{
  "intermediate_size": 640,
  "norm": "rmsnorm",
  "tie_word_embeddings": true,
  "batch_tokens": [8192, 16384, 32768]
}
Each number is 200 + 40 x the weight over the matrix's rms, rounded and kept within 0 to 999. Layers, rows and columns count from 0.

# layer 2 MLP up, 640x160, rms 0.115, rows 12-33, columns 0-159
246,211,118,178,216,182,137,250,232,150,264,269,194,177,198,118,202,171,240,136,229,142,195,223,199,180,259,255,197,194,186,213,164,229,171,155,248,163,175,191,250,162,233,244,194,146,184,233,221,166,126,275,153,197,186,175,193,218,243,120,108,179,227,208,178,192,238,179,204,208,168,229,212,229,219,217,154,177,132,188,192,253,215,215,171,199,263,174,143,161,135,178,300,187,192,179,271,269,283,258,186,197,203,237,210,227,201,144,250,166,205,257,182,182,179,237,180,142,157,199,146,247,214,134,290,144,194,213,190,164,170,217,196,119,224,194,181,176,239,141,246,179,236,229,229,220,219,227,216,165,271,143,149,205,199,183,129,150,288,166
79,244,216,168,272,193,261,155,170,187,110,174,293,180,208,260,188,159,200,226,222,196,174,211,195,217,218,120,275,258,183,219,125,210,130,149,234,252,209,270,154,262,275,224,167,188,159,187,141,229,136,220,174,251,155,228,187,215,143,197,241,253,168,209,214,243,213,271,287,236,246,221,179,184,220,238,120,215,205,176,234,174,226,238,188,253,272,215,172,206,173,182,201,184,178,256,185,149,220,182,245,117,133,220,173,193,226,223,193,234,272,267,207,150,178,134,183,185,199,199,154,134,124,239,241,144,185,105,156,274,303,207,252,176,161,221,225,137,224,155,161,157,202,265,182,182,245,215,164,201,189,199,266,173,160,215,152,267,234,305
196,158,192,181,154,204,196,225,294,245,282,213,210,168,243,191,228,199,216,156,238,239,315,165,128,180,214,243,194,223,221,181,154,192,207,248,179,251,204,174,193,163,184,217,128,197,167,212,211,196,234,157,195,181,178,161,154,216,275,217,139,201,199,220,278,182,199,96,263,290,187,211,202,197,134,241,170,201,259,176,261,227,167,216,230,271,235,101,175,128,148,189,209,227,128,217,193,189,218,207,215,226,218,185,161,217,198,183,198,212,186,237,238,198,182,175,197,217,198,245,225,271,196,144,196,273,199,234,187,308,259,208,167,173,128,206,161,218,166,245,199,228,201,182,288,279,195,177,298,250,227,195,209,201,178,194,150,178,231,128
166,158,179,216,212,163,242,203,229,101,262,167,215,224,196,194,185,179,218,157,200,139,317,235,148,242,286,271,214,182,251,197,165,192,183,219,231,235,161,176,174,176,221,219,224,157,238,198,242,205,155,163,137,206,249,193,174,212,223,193,149,186,262,204,229,206,251,116,294,234,145,180,263,218,176,256,154,193,218,146,226,196,190,215,220,196,232,170,225,256,149,184,179,208,187,200,174,219,184,202,270,251,144,188,191,150,194,196,174,237,181,217,303,180,214,210,215,211,177,325,188,195,160,227,203,172,181,226,179,251,280,254,224,186,166,211,218,203,262,205,244,152,229,214,257,276,286,228,290,207,204,137,122,162,144,229,175,183,234,172
203,171,253,294,182,135,169,211,207,153,235,195,241,212,191,216,189,158,210,227,232,197,272,112,169,197,264,170,240,215,188,122,305,223,144,202,240,209,246,244,162,197,215,257,206,223,153,199,180,213,162,186,180,211,213,201,174,206,225,175,212,195,243,226,203,190,197,199,189,261,163,202,215,191,228,173,151,151,168,130,190,204,176,211,247,181,248,196,198,169,88,267,252,284,235,167,209,202,211,148,210,184,203,204,238,280,240,262,151,252,183,214,243,156,207,189,190,156,162,155,141,102,134,232,212,233,165,187,263,143,191,217,176,164,202,179,168,165,273,194,175,161,197,169,208,260,214,215,181,210,201,129,140,125,183,207,161,170,317,201
203,133,229,209,240,178,134,187,201,205,166,158,234,250,185,171,125,196,222,196,133,252,216,100,247,216,211,201,186,262,158,153,204,262,232,138,147,153,214,180,246,254,201,251,165,65,187,213,175,193,202,238,272,194,133,246,203,161,140,184,178,140,144,160,225,213,296,171,217,196,214,250,86,191,185,204,257,202,149,180,214,181,121,177,187,166,252,262,164,183,177,191,233,238,327,192,204,245,214,213,173,222,196,251,148,123,189,227,145,101,239,256,132,240,168,227,270,165,114,216,197,206,227,209,255,170,235,143,177,184,190,255,172,197,155,104,164,160,184,176,210,211,164,307,144,173,239,216,217,233,306,233,166,190,145,206,182,204,218,183
188,224,170,241,177,178,195,188,150,226,240,198,221,219,210,200,222,126,209,216,107,214,217,166,203,182,193,189,124,282,291,138,326,224,151,147,206,238,310,194,143,221,241,277,168,283,262,127,165,209,203,249,199,230,183,196,120,241,223,151,174,206,222,197,274,270,319,247,210,233,254,187,164,223,213,247,233,130,224,192,176,231,156,314,246,213,192,182,190,118,236,199,245,232,153,221,240,271,214,195,170,136,226,165,262,159,110,193,144,156,239,229,239,239,221,184,281,248,199,156,116,171,109,211,206,249,199,227,265,202,170,227,119,163,160,145,112,196,199,208,208,148,120,219,151,230,197,230,172,200,243,216,150,215,240,195,134,125,264,155
240,239,210,230,217,202,227,214,230,218,174,216,225,256,181,165,178,190,234,165,260,148,209,186,247,206,290,331,185,241,216,217,122,227,139,200,232,227,168,160,193,200,242,226,139,165,155,249,151,194,231,247,216,202,156,198,155,148,268,198,122,183,219,216,206,271,190,240,203,270,123,251,171,172,187,288,213,225,176,177,321,234,197,164,253,319,172,191,85,212,183,187,206,193,173,248,188,213,197,307,249,200,197,267,175,80,224,173,154,164,191,202,198,199,176,229,183,219,157,200,235,291,213,190,168,115,200,262,201,250,214,225,217,202,172,142,206,198,223,206,220,204,149,188,191,212,314,216,218,182,307,183,158,224,249,131,203,216,195,192
157,238,266,224,200,154,241,180,171,118,215,118,233,284,166,176,161,155,204,192,228,237,290,244,165,205,223,168,250,246,213,49,197,260,159,217,207,149,179,232,238,266,219,295,164,169,183,174,179,178,185,249,254,193,281,237,157,180,106,266,200,141,187,259,221,220,216,142,283,199,207,190,204,191,137,189,191,301,168,169,187,169,200,179,188,178,280,218,228,209,158,213,194,223,224,121,176,238,161,271,249,185,185,208,175,75,202,215,266,243,194,278,188,197,228,241,295,168,128,263,171,243,261,208,179,202,194,223,208,179,214,243,224,214,186,164,234,206,258,120,173,137,119,178,164,288,286,290,275,213,243,250,128,197,211,210,236,135,173,264
220,236,215,212,173,186,197,171,124,199,226,209,215,122,215,165,201,226,224,186,256,174,227,208,220,140,362,287,229,156,192,145,155,240,158,216,181,237,177,200,174,177,230,209,165,219,239,188,250,239,95,162,172,216,169,186,176,211,164,146,190,241,219,224,162,193,196,200,259,270,224,110,268,186,201,222,130,145,144,107,255,246,236,230,171,271,234,250,133,238,78,192,244,270,161,152,163,191,292,249,173,235,197,228,237,205,244,144,183,172,224,175,229,214,197,186,179,216,178,233,201,189,172,234,260,110,201,108,192,174,213,177,225,181,190,234,228,187,237,232,209,160,214,229,226,221,212,174,250,289,272,119,166,178,176,171,226,199,266,284
206,195,275,222,215,192,186,142,173,201,182,224,340,190,218,210,173,164,266,201,221,106,243,226,233,157,227,190,215,235,298,231,263,256,211,165,187,240,215,122,186,286,209,271,251,124,294,178,142,235,119,279,228,209,271,251,160,187,135,172,258,191,71,122,209,220,239,219,186,218,127,225,218,257,164,197,302,191,162,178,213,150,200,178,148,150,239,243,161,187,200,297,222,230,235,147,296,176,260,180,256,177,202,266,214,226,124,230,173,216,253,232,204,251,175,206,234,217,163,210,165,216,193,240,236,155,223,164,225,223,180,192,217,170,163,234,187,243,198,145,170,214,159,175,110,299,184,195,187,168,169,235,241,238,204,193,202,222,269,178
167,234,271,152,177,158,133,159,225,76,173,243,181,181,207,185,175,188,220,176,211,195,254,311,185,140,254,222,191,134,173,155,239,227,246,185,223,235,175,152,173,200,223,186,189,208,224,199,255,252,228,235,180,170,200,205,194,206,147,99,110,212,222,178,200,314,201,244,184,253,202,160,161,207,186,220,192,249,125,139,197,271,242,312,239,308,186,188,240,216,156,135,213,169,113,134,130,237,223,214,188,163,215,219,273,223,82,167,222,182,233,139,206,228,144,179,187,220,160,284,249,189,164,213,194,133,114,222,213,173,218,145,179,132,219,190,164,219,282,235,216,132,176,246,221,260,175,187,175,181,279,107,171,167,264,197,220,226,266,215
221,259,113,208,190,205,209,213,171,211,168,133,259,202,238,167,159,200,203,211,154,143,209,157,156,109,182,202,152,164,196,236,264,229,219,162,203,223,179,240,153,228,189,227,189,202,177,229,181,147,259,151,272,222,149,235,217,221,271,155,169,211,225,162,192,250,304,157,221,191,215,219,198,224,116,241,275,237,228,163,253,231,197,262,220,195,195,173,126,193,213,179,255,185,132,143,161,262,268,258,133,135,206,201,215,213,211,192,217,172,249,208,295,222,158,161,204,208,191,212,207,185,277,136,206,216,135,249,296,217,207,184,156,185,146,203,139,164,205,213,227,195,112,106,126,217,141,191,211,176,211,175,186,218,185,156,116,224,215,152
202,214,108,95,252,209,197,185,214,245,241,145,235,229,207,241,152,225,159,163,201,149,233,163,198,134,255,249,133,242,187,226,183,207,268,186,204,119,164,216,196,177,206,242,164,168,200,179,150,200,227,219,216,189,215,213,168,117,122,248,169,158,88,180,195,271,258,171,172,207,207,179,200,185,195,252,241,237,105,192,244,201,168,214,168,189,152,198,116,220,171,174,236,235,163,228,123,218,231,230,198,146,169,150,212,190,194,204,210,177,198,210,243,94,136,167,217,253,228,161,287,270,224,104,185,249,152,167,174,250,205,236,190,194,199,197,215,232,210,283,206,189,150,141,193,173,213,180,180,264,254,136,144,227,230,59,132,193,204,208
156,172,242,192,196,154,175,211,140,162,176,235,172,240,170,259,237,126,148,161,205,195,271,225,216,164,224,186,120,229,210,171,265,197,221,241,252,218,279,243,233,188,256,222,242,273,212,216,175,174,137,183,170,254,225,194,163,126,183,206,256,166,209,171,146,168,173,128,216,255,214,225,210,235,218,220,152,187,89,211,135,199,213,260,323,156,198,203,216,156,170,240,218,272,225,248,180,123,208,180,197,174,176,189,228,161,177,121,215,186,197,280,168,170,248,171,198,228,209,186,242,201,124,209,236,201,199,136,195,241,204,192,205,163,198,142,203,222,178,172,163,268,188,222,207,243,205,173,297,267,188,211,232,234,166,180,191,164,207,188
188,198,173,166,218,163,185,198,150,124,181,124,197,199,243,176,213,158,171,165,101,121,258,266,98,197,240,218,118,218,157,79,194,190,186,164,206,159,240,203,184,247,238,255,197,169,246,168,212,190,202,217,268,239,138,231,249,226,172,149,244,210,223,176,160,231,235,160,235,191,99,269,135,218,180,239,201,201,164,168,205,213,151,306,232,179,211,169,233,214,200,177,201,249,172,186,166,248,201,247,194,180,237,204,236,209,232,149,162,271,224,171,236,186,96,219,226,236,164,228,126,181,229,205,210,130,114,244,332,221,212,107,187,174,240,143,146,151,211,179,244,274,219,188,157,209,251,199,239,200,214,158,199,198,229,233,86,156,223,168
181,116,104,279,225,154,202,243,173,232,201,199,139,224,260,189,232,192,232,166,180,208,247,214,185,180,176,178,217,206,184,193,265,167,210,181,258,161,193,240,152,175,180,209,209,131,171,215,138,136,153,275,251,172,284,215,203,193,152,225,157,122,222,191,243,171,182,114,210,201,222,279,222,222,187,215,257,186,195,163,205,282,170,247,235,160,213,213,225,175,233,252,232,182,217,193,156,217,192,232,202,156,206,215,177,238,210,267,274,171,185,271,312,262,160,180,229,190,228,206,166,254,252,216,225,252,216,208,266,244,226,237,98,218,218,143,139,206,238,128,221,239,193,197,205,172,227,237,259,150,237,205,103,158,164,187,209,135,235,203
187,209,225,158,214,176,154,175,180,166,174,233,178,148,251,203,194,123,201,171,179,189,257,223,233,165,179,224,209,180,282,201,256,183,253,213,233,186,194,197,215,163,197,189,185,226,198,210,178,182,101,260,144,264,133,170,179,141,179,194,121,165,243,177,122,202,143,150,212,242,211,256,163,138,196,252,184,203,104,153,212,266,130,255,197,231,211,114,207,140,201,263,201,230,232,203,206,127,235,163,206,191,224,254,182,251,208,198,233,123,150,239,229,184,167,223,136,114,203,215,207,200,130,211,211,133,215,147,201,100,198,225,214,145,228,146,179,163,240,184,259,182,180,243,229,185,184,174,235,221,220,178,201,124,236,236,184,167,256,190
207,230,212,193,222,166,228,181,199,197,171,218,217,215,222,206,193,160,234,195,192,208,171,215,171,150,276,202,194,219,181,186,181,207,211,183,218,208,242,180,213,219,232,217,191,169,228,192,157,217,203,228,249,237,195,251,159,211,203,142,229,180,188,235,183,219,214,187,245,257,214,201,189,209,171,267,217,213,135,178,206,192,220,238,198,217,252,230,172,220,179,189,229,230,215,196,156,171,230,246,213,170,225,240,219,161,155,174,226,180,226,224,226,204,192,153,276,186,214,206,210,196,234,225,214,172,169,159,202,207,222,192,184,189,189,199,204,153,160,186,182,195,197,212,177,199,278,249,198,223,223,151,200,177,196,145,190,198,244,204
219,131,229,223,202,187,180,189,182,195,186,239,177,188,246,192,196,214,193,131,262,162,205,237,219,199,211,206,230,105,220,226,208,234,241,237,225,196,226,162,149,214,203,199,219,224,260,237,169,123,223,325,166,152,153,222,186,146,198,181,156,240,255,187,181,197,236,178,197,223,181,222,214,177,190,221,237,177,223,163,214,242,174,161,291,226,216,176,135,179,153,193,250,295,246,180,170,131,177,296,151,194,214,219,171,220,246,187,156,154,275,214,215,192,177,158,159,186,138,159,299,195,249,145,268,205,223,116,187,171,176,176,199,173,136,180,159,153,249,265,180,176,193,238,180,189,236,178,169,178,300,168,212,169,204,232,237,275,309,139
160,166,115,251,219,235,262,196,182,156,176,122,245,166,222,106,173,180,202,210,105,245,209,153,183,153,235,205,205,166,149,152,228,184,168,171,231,160,194,223,237,172,227,234,261,221,121,199,217,248,209,160,255,202,240,210,189,213,180,193,154,173,164,240,210,237,253,210,176,177,152,186,188,214,171,213,222,250,193,176,211,209,136,250,192,230,233,202,174,118,162,259,250,169,220,216,150,303,296,227,230,108,187,222,190,202,206,216,245,202,179,166,169,193,197,155,247,195,215,267,150,186,161,176,193,193,176,219,276,204,214,185,192,260,209,230,242,208,210,167,180,247,179,162,135,184,196,256,220,221,242,111,139,212,155,162,166,223,214,243
202,225,198,204,254,225,210,141,247,237,200,237,225,235,281,153,176,167,175,169,164,231,219,215,230,227,171,249,201,309,287,214,233,210,210,178,245,198,148,224,247,214,256,219,158,169,201,155,191,164,206,292,186,232,125,202,197,73,200,204,131,236,149,206,257,284,173,220,202,222,159,181,175,198,188,270,217,193,158,196,291,145,160,217,198,238,247,227,169,239,209,218,212,163,195,214,227,195,218,178,280,218,207,211,200,154,248,167,315,179,188,203,206,202,66,213,186,170,197,216,170,249,108,149,201,109,178,252,190,189,286,229,211,176,223,84,210,224,176,160,268,111,87,261,230,188,227,230,245,211,289,201,237,209,277,226,169,206,223,235
# layer 2 MLP down (transposed), 640x160, rms 0.0985, rows 12-33, columns 0-159
218,127,162,259,266,161,211,179,195,175,157,232,193,118,112,214,214,217,143,169,173,230,217,200,218,195,248,163,242,190,207,193,193,295,216,207,137,196,178,120,239,285,236,219,193,239,192,157,198,229,190,208,216,216,228,220,129,191,192,170,125,181,142,227,177,190,237,229,160,170,159,166,164,194,208,247,217,240,222,253,199,220,154,205,215,190,183,197,123,197,192,312,157,161,236,202,160,163,182,163,137,192,184,198,224,174,238,189,171,244,189,133,202,124,257,225,194,182,161,165,176,211,242,204,220,181,210,97,155,197,243,201,246,189,125,237,200,250,162,211,222,190,208,240,195,199,242,255,165,239,189,176,117,180,178,269,199,215,130,218
173,165,154,193,268,248,261,215,153,128,158,182,240,156,194,212,188,139,195,242,265,215,210,296,192,223,243,162,156,210,197,142,111,230,201,114,251,205,230,178,154,284,156,205,220,228,297,258,191,194,150,210,135,172,237,191,238,170,184,185,180,131,221,264,186,171,164,176,216,190,229,291,155,251,221,200,175,201,165,179,181,215,150,222,217,213,323,275,247,264,165,225,278,235,173,323,184,228,196,217,167,206,224,224,196,195,168,213,307,136,197,252,174,137,193,136,204,131,191,130,191,230,206,232,208,181,213,201,143,213,146,234,287,201,196,257,296,243,270,151,232,224,163,356,300,231,238,249,205,264,241,200,210,245,82,244,243,174,247,183
215,208,174,178,180,168,176,197,86,164,148,147,188,146,166,215,206,207,162,221,192,219,186,268,193,195,181,260,211,199,142,129,298,287,220,66,150,111,198,220,220,260,289,219,194,140,191,226,197,230,196,198,211,246,229,255,228,251,194,117,240,214,260,165,125,150,279,202,89,139,374,274,141,215,217,161,176,224,200,215,148,191,208,218,234,178,136,210,237,306,263,252,172,157,171,210,157,214,198,150,138,191,188,213,212,176,228,204,164,240,216,196,247,196,238,222,218,190,166,197,155,132,114,259,148,171,171,146,230,183,161,243,179,197,186,189,206,182,230,152,202,165,157,188,132,164,161,232,150,158,163,260,237,145,162,246,243,69,158,203
262,232,250,237,152,207,226,165,282,235,192,213,245,208,234,184,202,213,179,185,203,222,161,114,192,124,144,218,239,246,192,161,232,251,187,142,195,219,210,240,198,154,244,147,158,213,168,193,167,191,210,188,160,158,189,199,260,172,189,285,222,234,237,183,153,157,177,123,78,139,239,201,222,177,189,167,205,221,200,303,117,200,278,183,207,209,96,248,145,175,263,179,191,177,173,188,227,198,222,132,155,148,254,203,168,254,214,207,186,222,230,198,208,184,225,158,240,244,167,122,211,200,285,194,196,106,172,195,229,183,89,189,216,198,212,202,256,201,212,227,200,184,143,237,303,209,134,146,170,214,218,217,218,204,161,172,255,183,207,138
189,233,252,186,238,184,182,162,203,245,235,188,244,148,142,268,230,144,259,255,192,180,195,197,173,276,272,218,259,173,172,212,127,257,214,166,204,224,186,133,244,185,245,240,188,178,202,211,237,257,175,202,250,242,167,221,209,141,160,195,149,263,230,179,216,265,178,219,165,252,193,184,167,243,133,185,180,206,194,218,202,164,230,248,180,204,211,198,238,207,144,193,225,226,178,260,164,231,168,283,227,215,223,207,197,190,194,201,188,211,247,119,228,130,145,216,225,267,123,213,211,173,268,263,238,230,180,262,181,182,173,120,190,235,97,129,195,184,171,213,204,191,226,183,191,225,191,122,210,229,270,183,264,206,264,147,183,277,163,199
139,218,180,207,151,249,129,234,211,242,139,198,233,273,225,244,178,234,183,276,157,247,184,109,230,246,212,251,176,205,120,261,168,231,186,256,210,153,281,202,176,191,141,179,176,260,182,169,177,286,250,216,147,144,215,211,196,278,227,214,219,244,203,208,224,224,150,241,223,176,241,164,176,226,124,183,162,220,212,169,265,242,182,163,193,265,192,182,232,210,214,181,191,189,181,267,194,202,251,160,153,211,159,235,193,193,293,212,264,156,201,149,103,194,169,243,178,150,155,304,233,157,152,234,182,134,129,231,124,250,239,197,216,162,203,177,186,209,230,166,258,107,162,155,164,133,171,219,133,175,254,201,212,184,196,209,165,170,183,243
184,135,229,231,220,244,166,202,150,210,186,205,202,249,224,147,262,165,152,203,237,255,207,214,207,184,222,150,197,149,269,155,361,179,274,222,275,171,255,188,205,179,194,272,235,193,128,148,116,219,219,261,146,239,181,165,173,241,233,230,213,153,210,198,162,199,140,73,196,315,181,254,140,195,239,291,229,169,252,198,206,253,221,272,210,217,187,215,233,117,123,235,256,279,203,209,233,249,239,154,186,216,158,195,220,120,164,156,134,187,199,279,288,200,76,233,170,149,208,207,170,237,97,129,207,239,228,244,171,174,220,166,158,208,127,174,118,242,283,161,261,178,221,175,171,168,140,189,189,264,211,150,187,227,264,182,182,252,303,227
246,129,178,224,231,172,223,158,196,208,191,157,221,210,201,158,286,150,146,209,241,127,170,270,234,211,219,241,169,184,199,225,278,151,224,192,191,233,245,165,212,178,262,268,74,178,161,174,178,185,212,285,123,196,222,136,182,186,230,210,149,138,232,222,206,293,205,217,163,237,216,204,148,252,117,284,214,233,167,230,257,249,154,238,179,206,242,208,179,213,166,160,204,216,129,214,238,157,201,258,226,166,170,262,195,153,167,204,165,169,256,203,189,272,158,220,212,168,188,254,208,247,107,163,239,107,178,160,242,243,218,207,256,206,233,110,134,224,250,244,234,259,123,214,140,259,241,271,176,154,244,88,131,215,183,231,168,225,225,152
238,264,157,105,212,221,180,120,98,279,194,254,208,188,260,238,253,148,176,172,112,165,158,238,255,172,148,266,189,242,132,297,122,241,189,179,233,203,202,205,202,149,144,148,228,182,178,249,265,257,217,235,202,174,203,130,240,211,198,197,122,283,173,237,180,154,183,206,191,223,183,194,150,252,223,179,233,151,187,203,269,174,268,242,134,194,146,164,202,209,191,257,184,200,192,232,213,193,148,239,181,216,211,166,182,179,230,229,226,215,186,238,192,231,231,185,207,198,177,135,202,176,136,214,224,213,185,188,184,182,194,216,183,184,195,256,207,230,157,206,296,119,157,108,204,177,216,129,277,157,261,231,220,227,206,186,161,161,161,197
141,210,246,200,200,251,197,162,174,276,187,175,218,215,185,245,197,174,234,302,180,221,186,224,234,217,211,174,192,318,135,162,181,165,183,122,172,207,213,168,281,180,208,186,201,214,226,192,206,112,231,141,222,177,182,146,261,216,198,161,257,232,211,129,166,221,193,173,151,205,218,179,137,198,240,239,297,119,270,193,238,223,246,185,182,246,271,214,244,164,352,224,83,137,272,186,209,148,222,234,172,200,172,197,215,188,202,220,223,184,218,156,173,199,223,196,127,252,270,251,187,225,157,224,163,226,218,269,172,218,264,90,180,157,261,206,168,174,203,202,103,242,183,163,215,219,109,161,263,185,123,211,181,227,214,197,240,215,214,296
220,205,228,152,165,217,155,181,159,246,181,185,231,216,181,143,213,203,151,196,182,267,137,215,174,207,185,307,133,165,180,222,242,142,188,147,148,251,198,179,188,224,111,141,174,307,216,141,174,153,171,241,167,203,264,205,186,282,177,159,221,215,226,154,188,189,195,185,231,145,233,156,217,156,194,218,246,199,214,250,213,270,252,157,198,192,293,200,169,199,274,178,195,255,210,75,176,250,249,159,152,190,197,176,177,195,146,200,169,199,211,239,165,195,215,229,100,218,259,194,200,229,191,268,215,140,176,162,215,241,159,222,115,161,273,242,194,130,226,225,187,205,152,237,209,256,221,127,165,290,186,229,185,173,193,259,273,190,213,183
186,156,111,225,194,202,225,243,217,103,231,199,174,187,180,176,118,200,147,169,180,226,158,297,190,141,223,153,195,290,198,175,256,157,187,179,215,196,194,178,173,166,203,192,198,234,211,139,145,188,195,192,207,142,248,252,243,266,117,202,152,145,135,301,234,263,205,201,212,219,173,203,260,227,178,146,197,186,254,174,299,202,112,175,242,160,275,164,126,247,144,127,207,213,228,152,186,194,226,212,281,218,187,262,238,213,180,221,207,239,144,263,251,155,253,181,88,255,215,185,146,207,132,225,237,205,199,256,167,149,138,190,151,232,174,97,189,189,188,189,63,221,212,228,205,123,157,176,208,153,189,220,223,219,217,254,181,227,125,206
230,257,172,267,235,214,220,217,148,214,181,187,208,244,178,250,247,185,315,192,210,277,211,241,210,182,181,194,174,222,189,131,177,194,134,177,163,236,149,233,172,184,156,213,207,246,170,186,244,247,208,194,182,251,235,198,220,182,156,190,244,186,169,210,240,201,221,176,222,126,208,193,128,246,235,151,178,203,171,184,197,165,219,275,182,236,200,252,162,279,201,203,165,240,201,221,194,107,182,255,213,168,198,180,228,179,230,222,193,191,237,219,204,205,182,309,251,179,249,159,183,201,226,164,241,193,218,215,184,237,186,208,219,208,216,199,229,186,193,165,206,232,201,222,256,160,174,170,257,213,148,288,166,196,207,210,204,173,144,210
137,180,223,277,183,226,210,239,230,197,268,245,201,192,161,314,225,203,237,226,253,191,205,203,207,188,181,303,168,99,148,135,204,233,203,168,155,260,221,174,228,179,196,247,224,202,152,229,261,222,224,121,161,257,266,201,189,278,115,134,94,229,173,233,180,220,201,270,172,175,221,126,275,217,210,245,169,187,183,176,222,139,193,254,284,150,152,245,194,198,237,224,153,130,203,232,177,109,142,198,189,141,193,186,140,261,193,205,187,274,203,227,164,198,283,272,219,148,277,185,224,205,163,307,261,221,178,246,206,156,159,176,165,202,197,236,185,168,189,190,212,192,209,229,109,235,131,229,157,243,236,171,209,163,201,279,219,226,140,217
218,206,207,231,203,211,137,238,199,181,207,148,195,200,205,193,204,189,162,240,222,182,202,253,196,194,236,268,191,216,189,157,146,279,257,187,161,238,190,175,166,121,221,72,190,231,269,183,246,193,208,205,230,124,225,243,207,248,187,129,240,284,175,222,223,223,220,169,180,278,187,219,228,195,220,207,162,147,227,166,144,212,175,186,167,167,154,147,115,186,201,186,168,150,222,216,233,264,236,198,137,197,191,259,284,206,207,158,170,199,168,230,140,246,252,248,214,186,136,136,214,200,184,285,191,175,191,199,161,218,238,215,274,179,293,190,156,210,140,134,156,268,160,177,242,210,153,178,238,244,95,221,239,149,194,197,216,154,167,150
249,227,198,182,169,196,182,243,181,209,198,214,225,238,196,212,264,175,202,233,196,152,193,200,164,209,155,197,198,235,294,190,188,285,261,125,227,156,223,168,193,309,195,228,211,195,238,244,240,201,190,242,200,183,208,141,189,278,239,179,224,190,237,230,216,176,264,216,124,179,277,179,234,273,220,168,184,193,179,233,197,142,278,207,181,198,200,178,228,197,221,201,244,197,202,207,216,165,196,187,223,105,250,157,213,241,206,242,257,200,109,109,244,190,167,221,198,213,174,202,271,222,172,242,229,277,169,223,197,197,181,208,164,233,157,168,205,235,154,230,264,237,178,163,162,180,113,180,212,241,194,76,171,175,165,227,228,194,233,170
208,250,163,96,160,264,263,252,260,237,202,261,174,275,247,189,203,203,181,194,176,231,164,274,238,245,240,217,245,159,222,237,226,138,196,195,246,229,136,123,235,195,100,205,210,199,189,173,152,188,192,231,256,156,221,188,118,224,166,200,184,142,235,188,224,251,171,173,148,145,208,158,229,242,160,200,183,275,164,126,148,182,186,230,262,190,203,166,267,265,212,158,177,221,148,237,204,191,210,243,218,203,176,128,201,200,261,261,165,181,185,188,224,194,173,151,115,212,176,211,253,158,146,186,205,219,219,327,80,182,241,215,271,159,262,258,192,249,227,212,167,234,210,191,150,207,278,226,221,232,203,246,251,194,158,227,226,230,180,201
114,173,184,229,169,223,241,143,202,238,253,216,170,174,178,281,112,195,158,123,177,160,172,179,225,228,212,249,233,157,254,158,201,225,219,199,127,253,238,156,177,239,177,251,203,128,248,157,177,195,221,162,234,176,198,203,268,232,147,234,175,177,210,253,160,267,154,222,174,237,122,169,132,213,249,247,261,205,181,163,231,199,190,177,109,93,175,178,204,144,176,163,213,183,230,201,229,197,127,195,109,215,243,197,208,189,275,180,212,225,213,215,153,154,232,249,244,152,233,128,197,181,219,242,251,137,249,231,127,230,221,189,267,175,310,186,175,137,220,182,170,177,184,180,199,289,176,237,214,269,252,246,180,142,145,214,233,228,136,169
191,154,163,216,204,129,221,166,148,131,240,160,240,187,202,193,185,141,203,159,173,228,195,215,195,175,231,237,212,205,226,204,229,222,265,164,268,181,248,207,198,223,261,251,206,170,191,211,237,186,167,227,211,223,191,232,202,165,161,206,188,175,198,224,225,228,221,187,217,315,223,235,188,228,143,259,226,216,175,151,211,220,213,254,230,217,225,222,142,199,130,217,238,206,190,196,141,229,211,184,213,138,192,237,206,210,156,231,192,187,254,257,225,195,204,186,227,200,149,212,230,198,217,180,207,211,221,113,240,225,194,213,153,159,186,183,199,187,232,168,173,209,206,196,123,190,248,218,209,234,324,167,153,195,189,191,147,218,254,244
184,270,195,172,169,277,221,179,245,258,219,188,138,253,190,218,195,165,255,120,230,195,189,190,209,175,173,225,169,132,207,169,204,181,164,191,224,213,126,176,115,227,184,182,186,116,211,204,162,207,232,166,262,171,172,240,230,244,246,171,199,169,155,239,222,203,252,164,188,199,261,198,202,201,181,192,192,186,152,96,228,215,227,170,229,167,132,153,263,263,168,205,253,212,178,200,207,247,187,210,168,206,264,226,223,138,155,187,200,288,301,218,213,203,159,236,256,207,214,292,205,183,217,204,198,279,194,196,230,221,107,154,116,244,212,200,170,175,249,127,199,184,235,237,227,164,138,244,148,201,229,218,221,231,151,162,208,278,184,101
193,209,256,224,234,166,227,247,188,257,169,187,165,256,201,229,189,210,233,170,213,228,165,221,227,263,169,251,229,201,271,224,197,225,143,183,160,200,233,233,191,189,223,193,102,245,174,233,175,178,197,194,217,211,221,215,178,230,163,157,178,184,125,194,216,167,179,198,210,293,163,241,148,223,181,208,198,155,206,249,180,204,149,170,183,203,247,221,294,193,203,263,160,266,245,153,248,164,201,183,263,234,213,179,198,213,160,177,152,206,219,201,237,145,241,268,146,186,240,241,201,148,237,161,210,232,233,204,219,189,192,224,161,227,247,146,236,146,212,159,185,203,259,194,198,190,233,218,200,245,223,190,180,186,183,188,200,162,166,144
184,190,221,180,215,245,290,128,175,198,222,163,202,155,199,233,205,212,234,210,165,179,235,150,206,243,106,201,208,219,191,222,216,224,207,212,207,241,262,191,250,155,221,305,151,205,165,236,156,244,190,221,196,39,181,110,253,150,222,157,114,184,265,292,149,173,128,256,186,273,179,190,219,118,160,313,180,197,253,162,219,193,148,246,175,147,234,241,231,223,227,186,211,208,200,204,180,170,167,146,237,288,203,112,183,278,144,218,140,228,168,199,223,196,214,179,189,209,215,214,136,291,147,185,230,197,204,82,103,124,204,164,210,135,238,250,273,194,167,154,123,279,185,134,129,228,147,237,208,225,210,152,150,248,233,204,223,223,207,214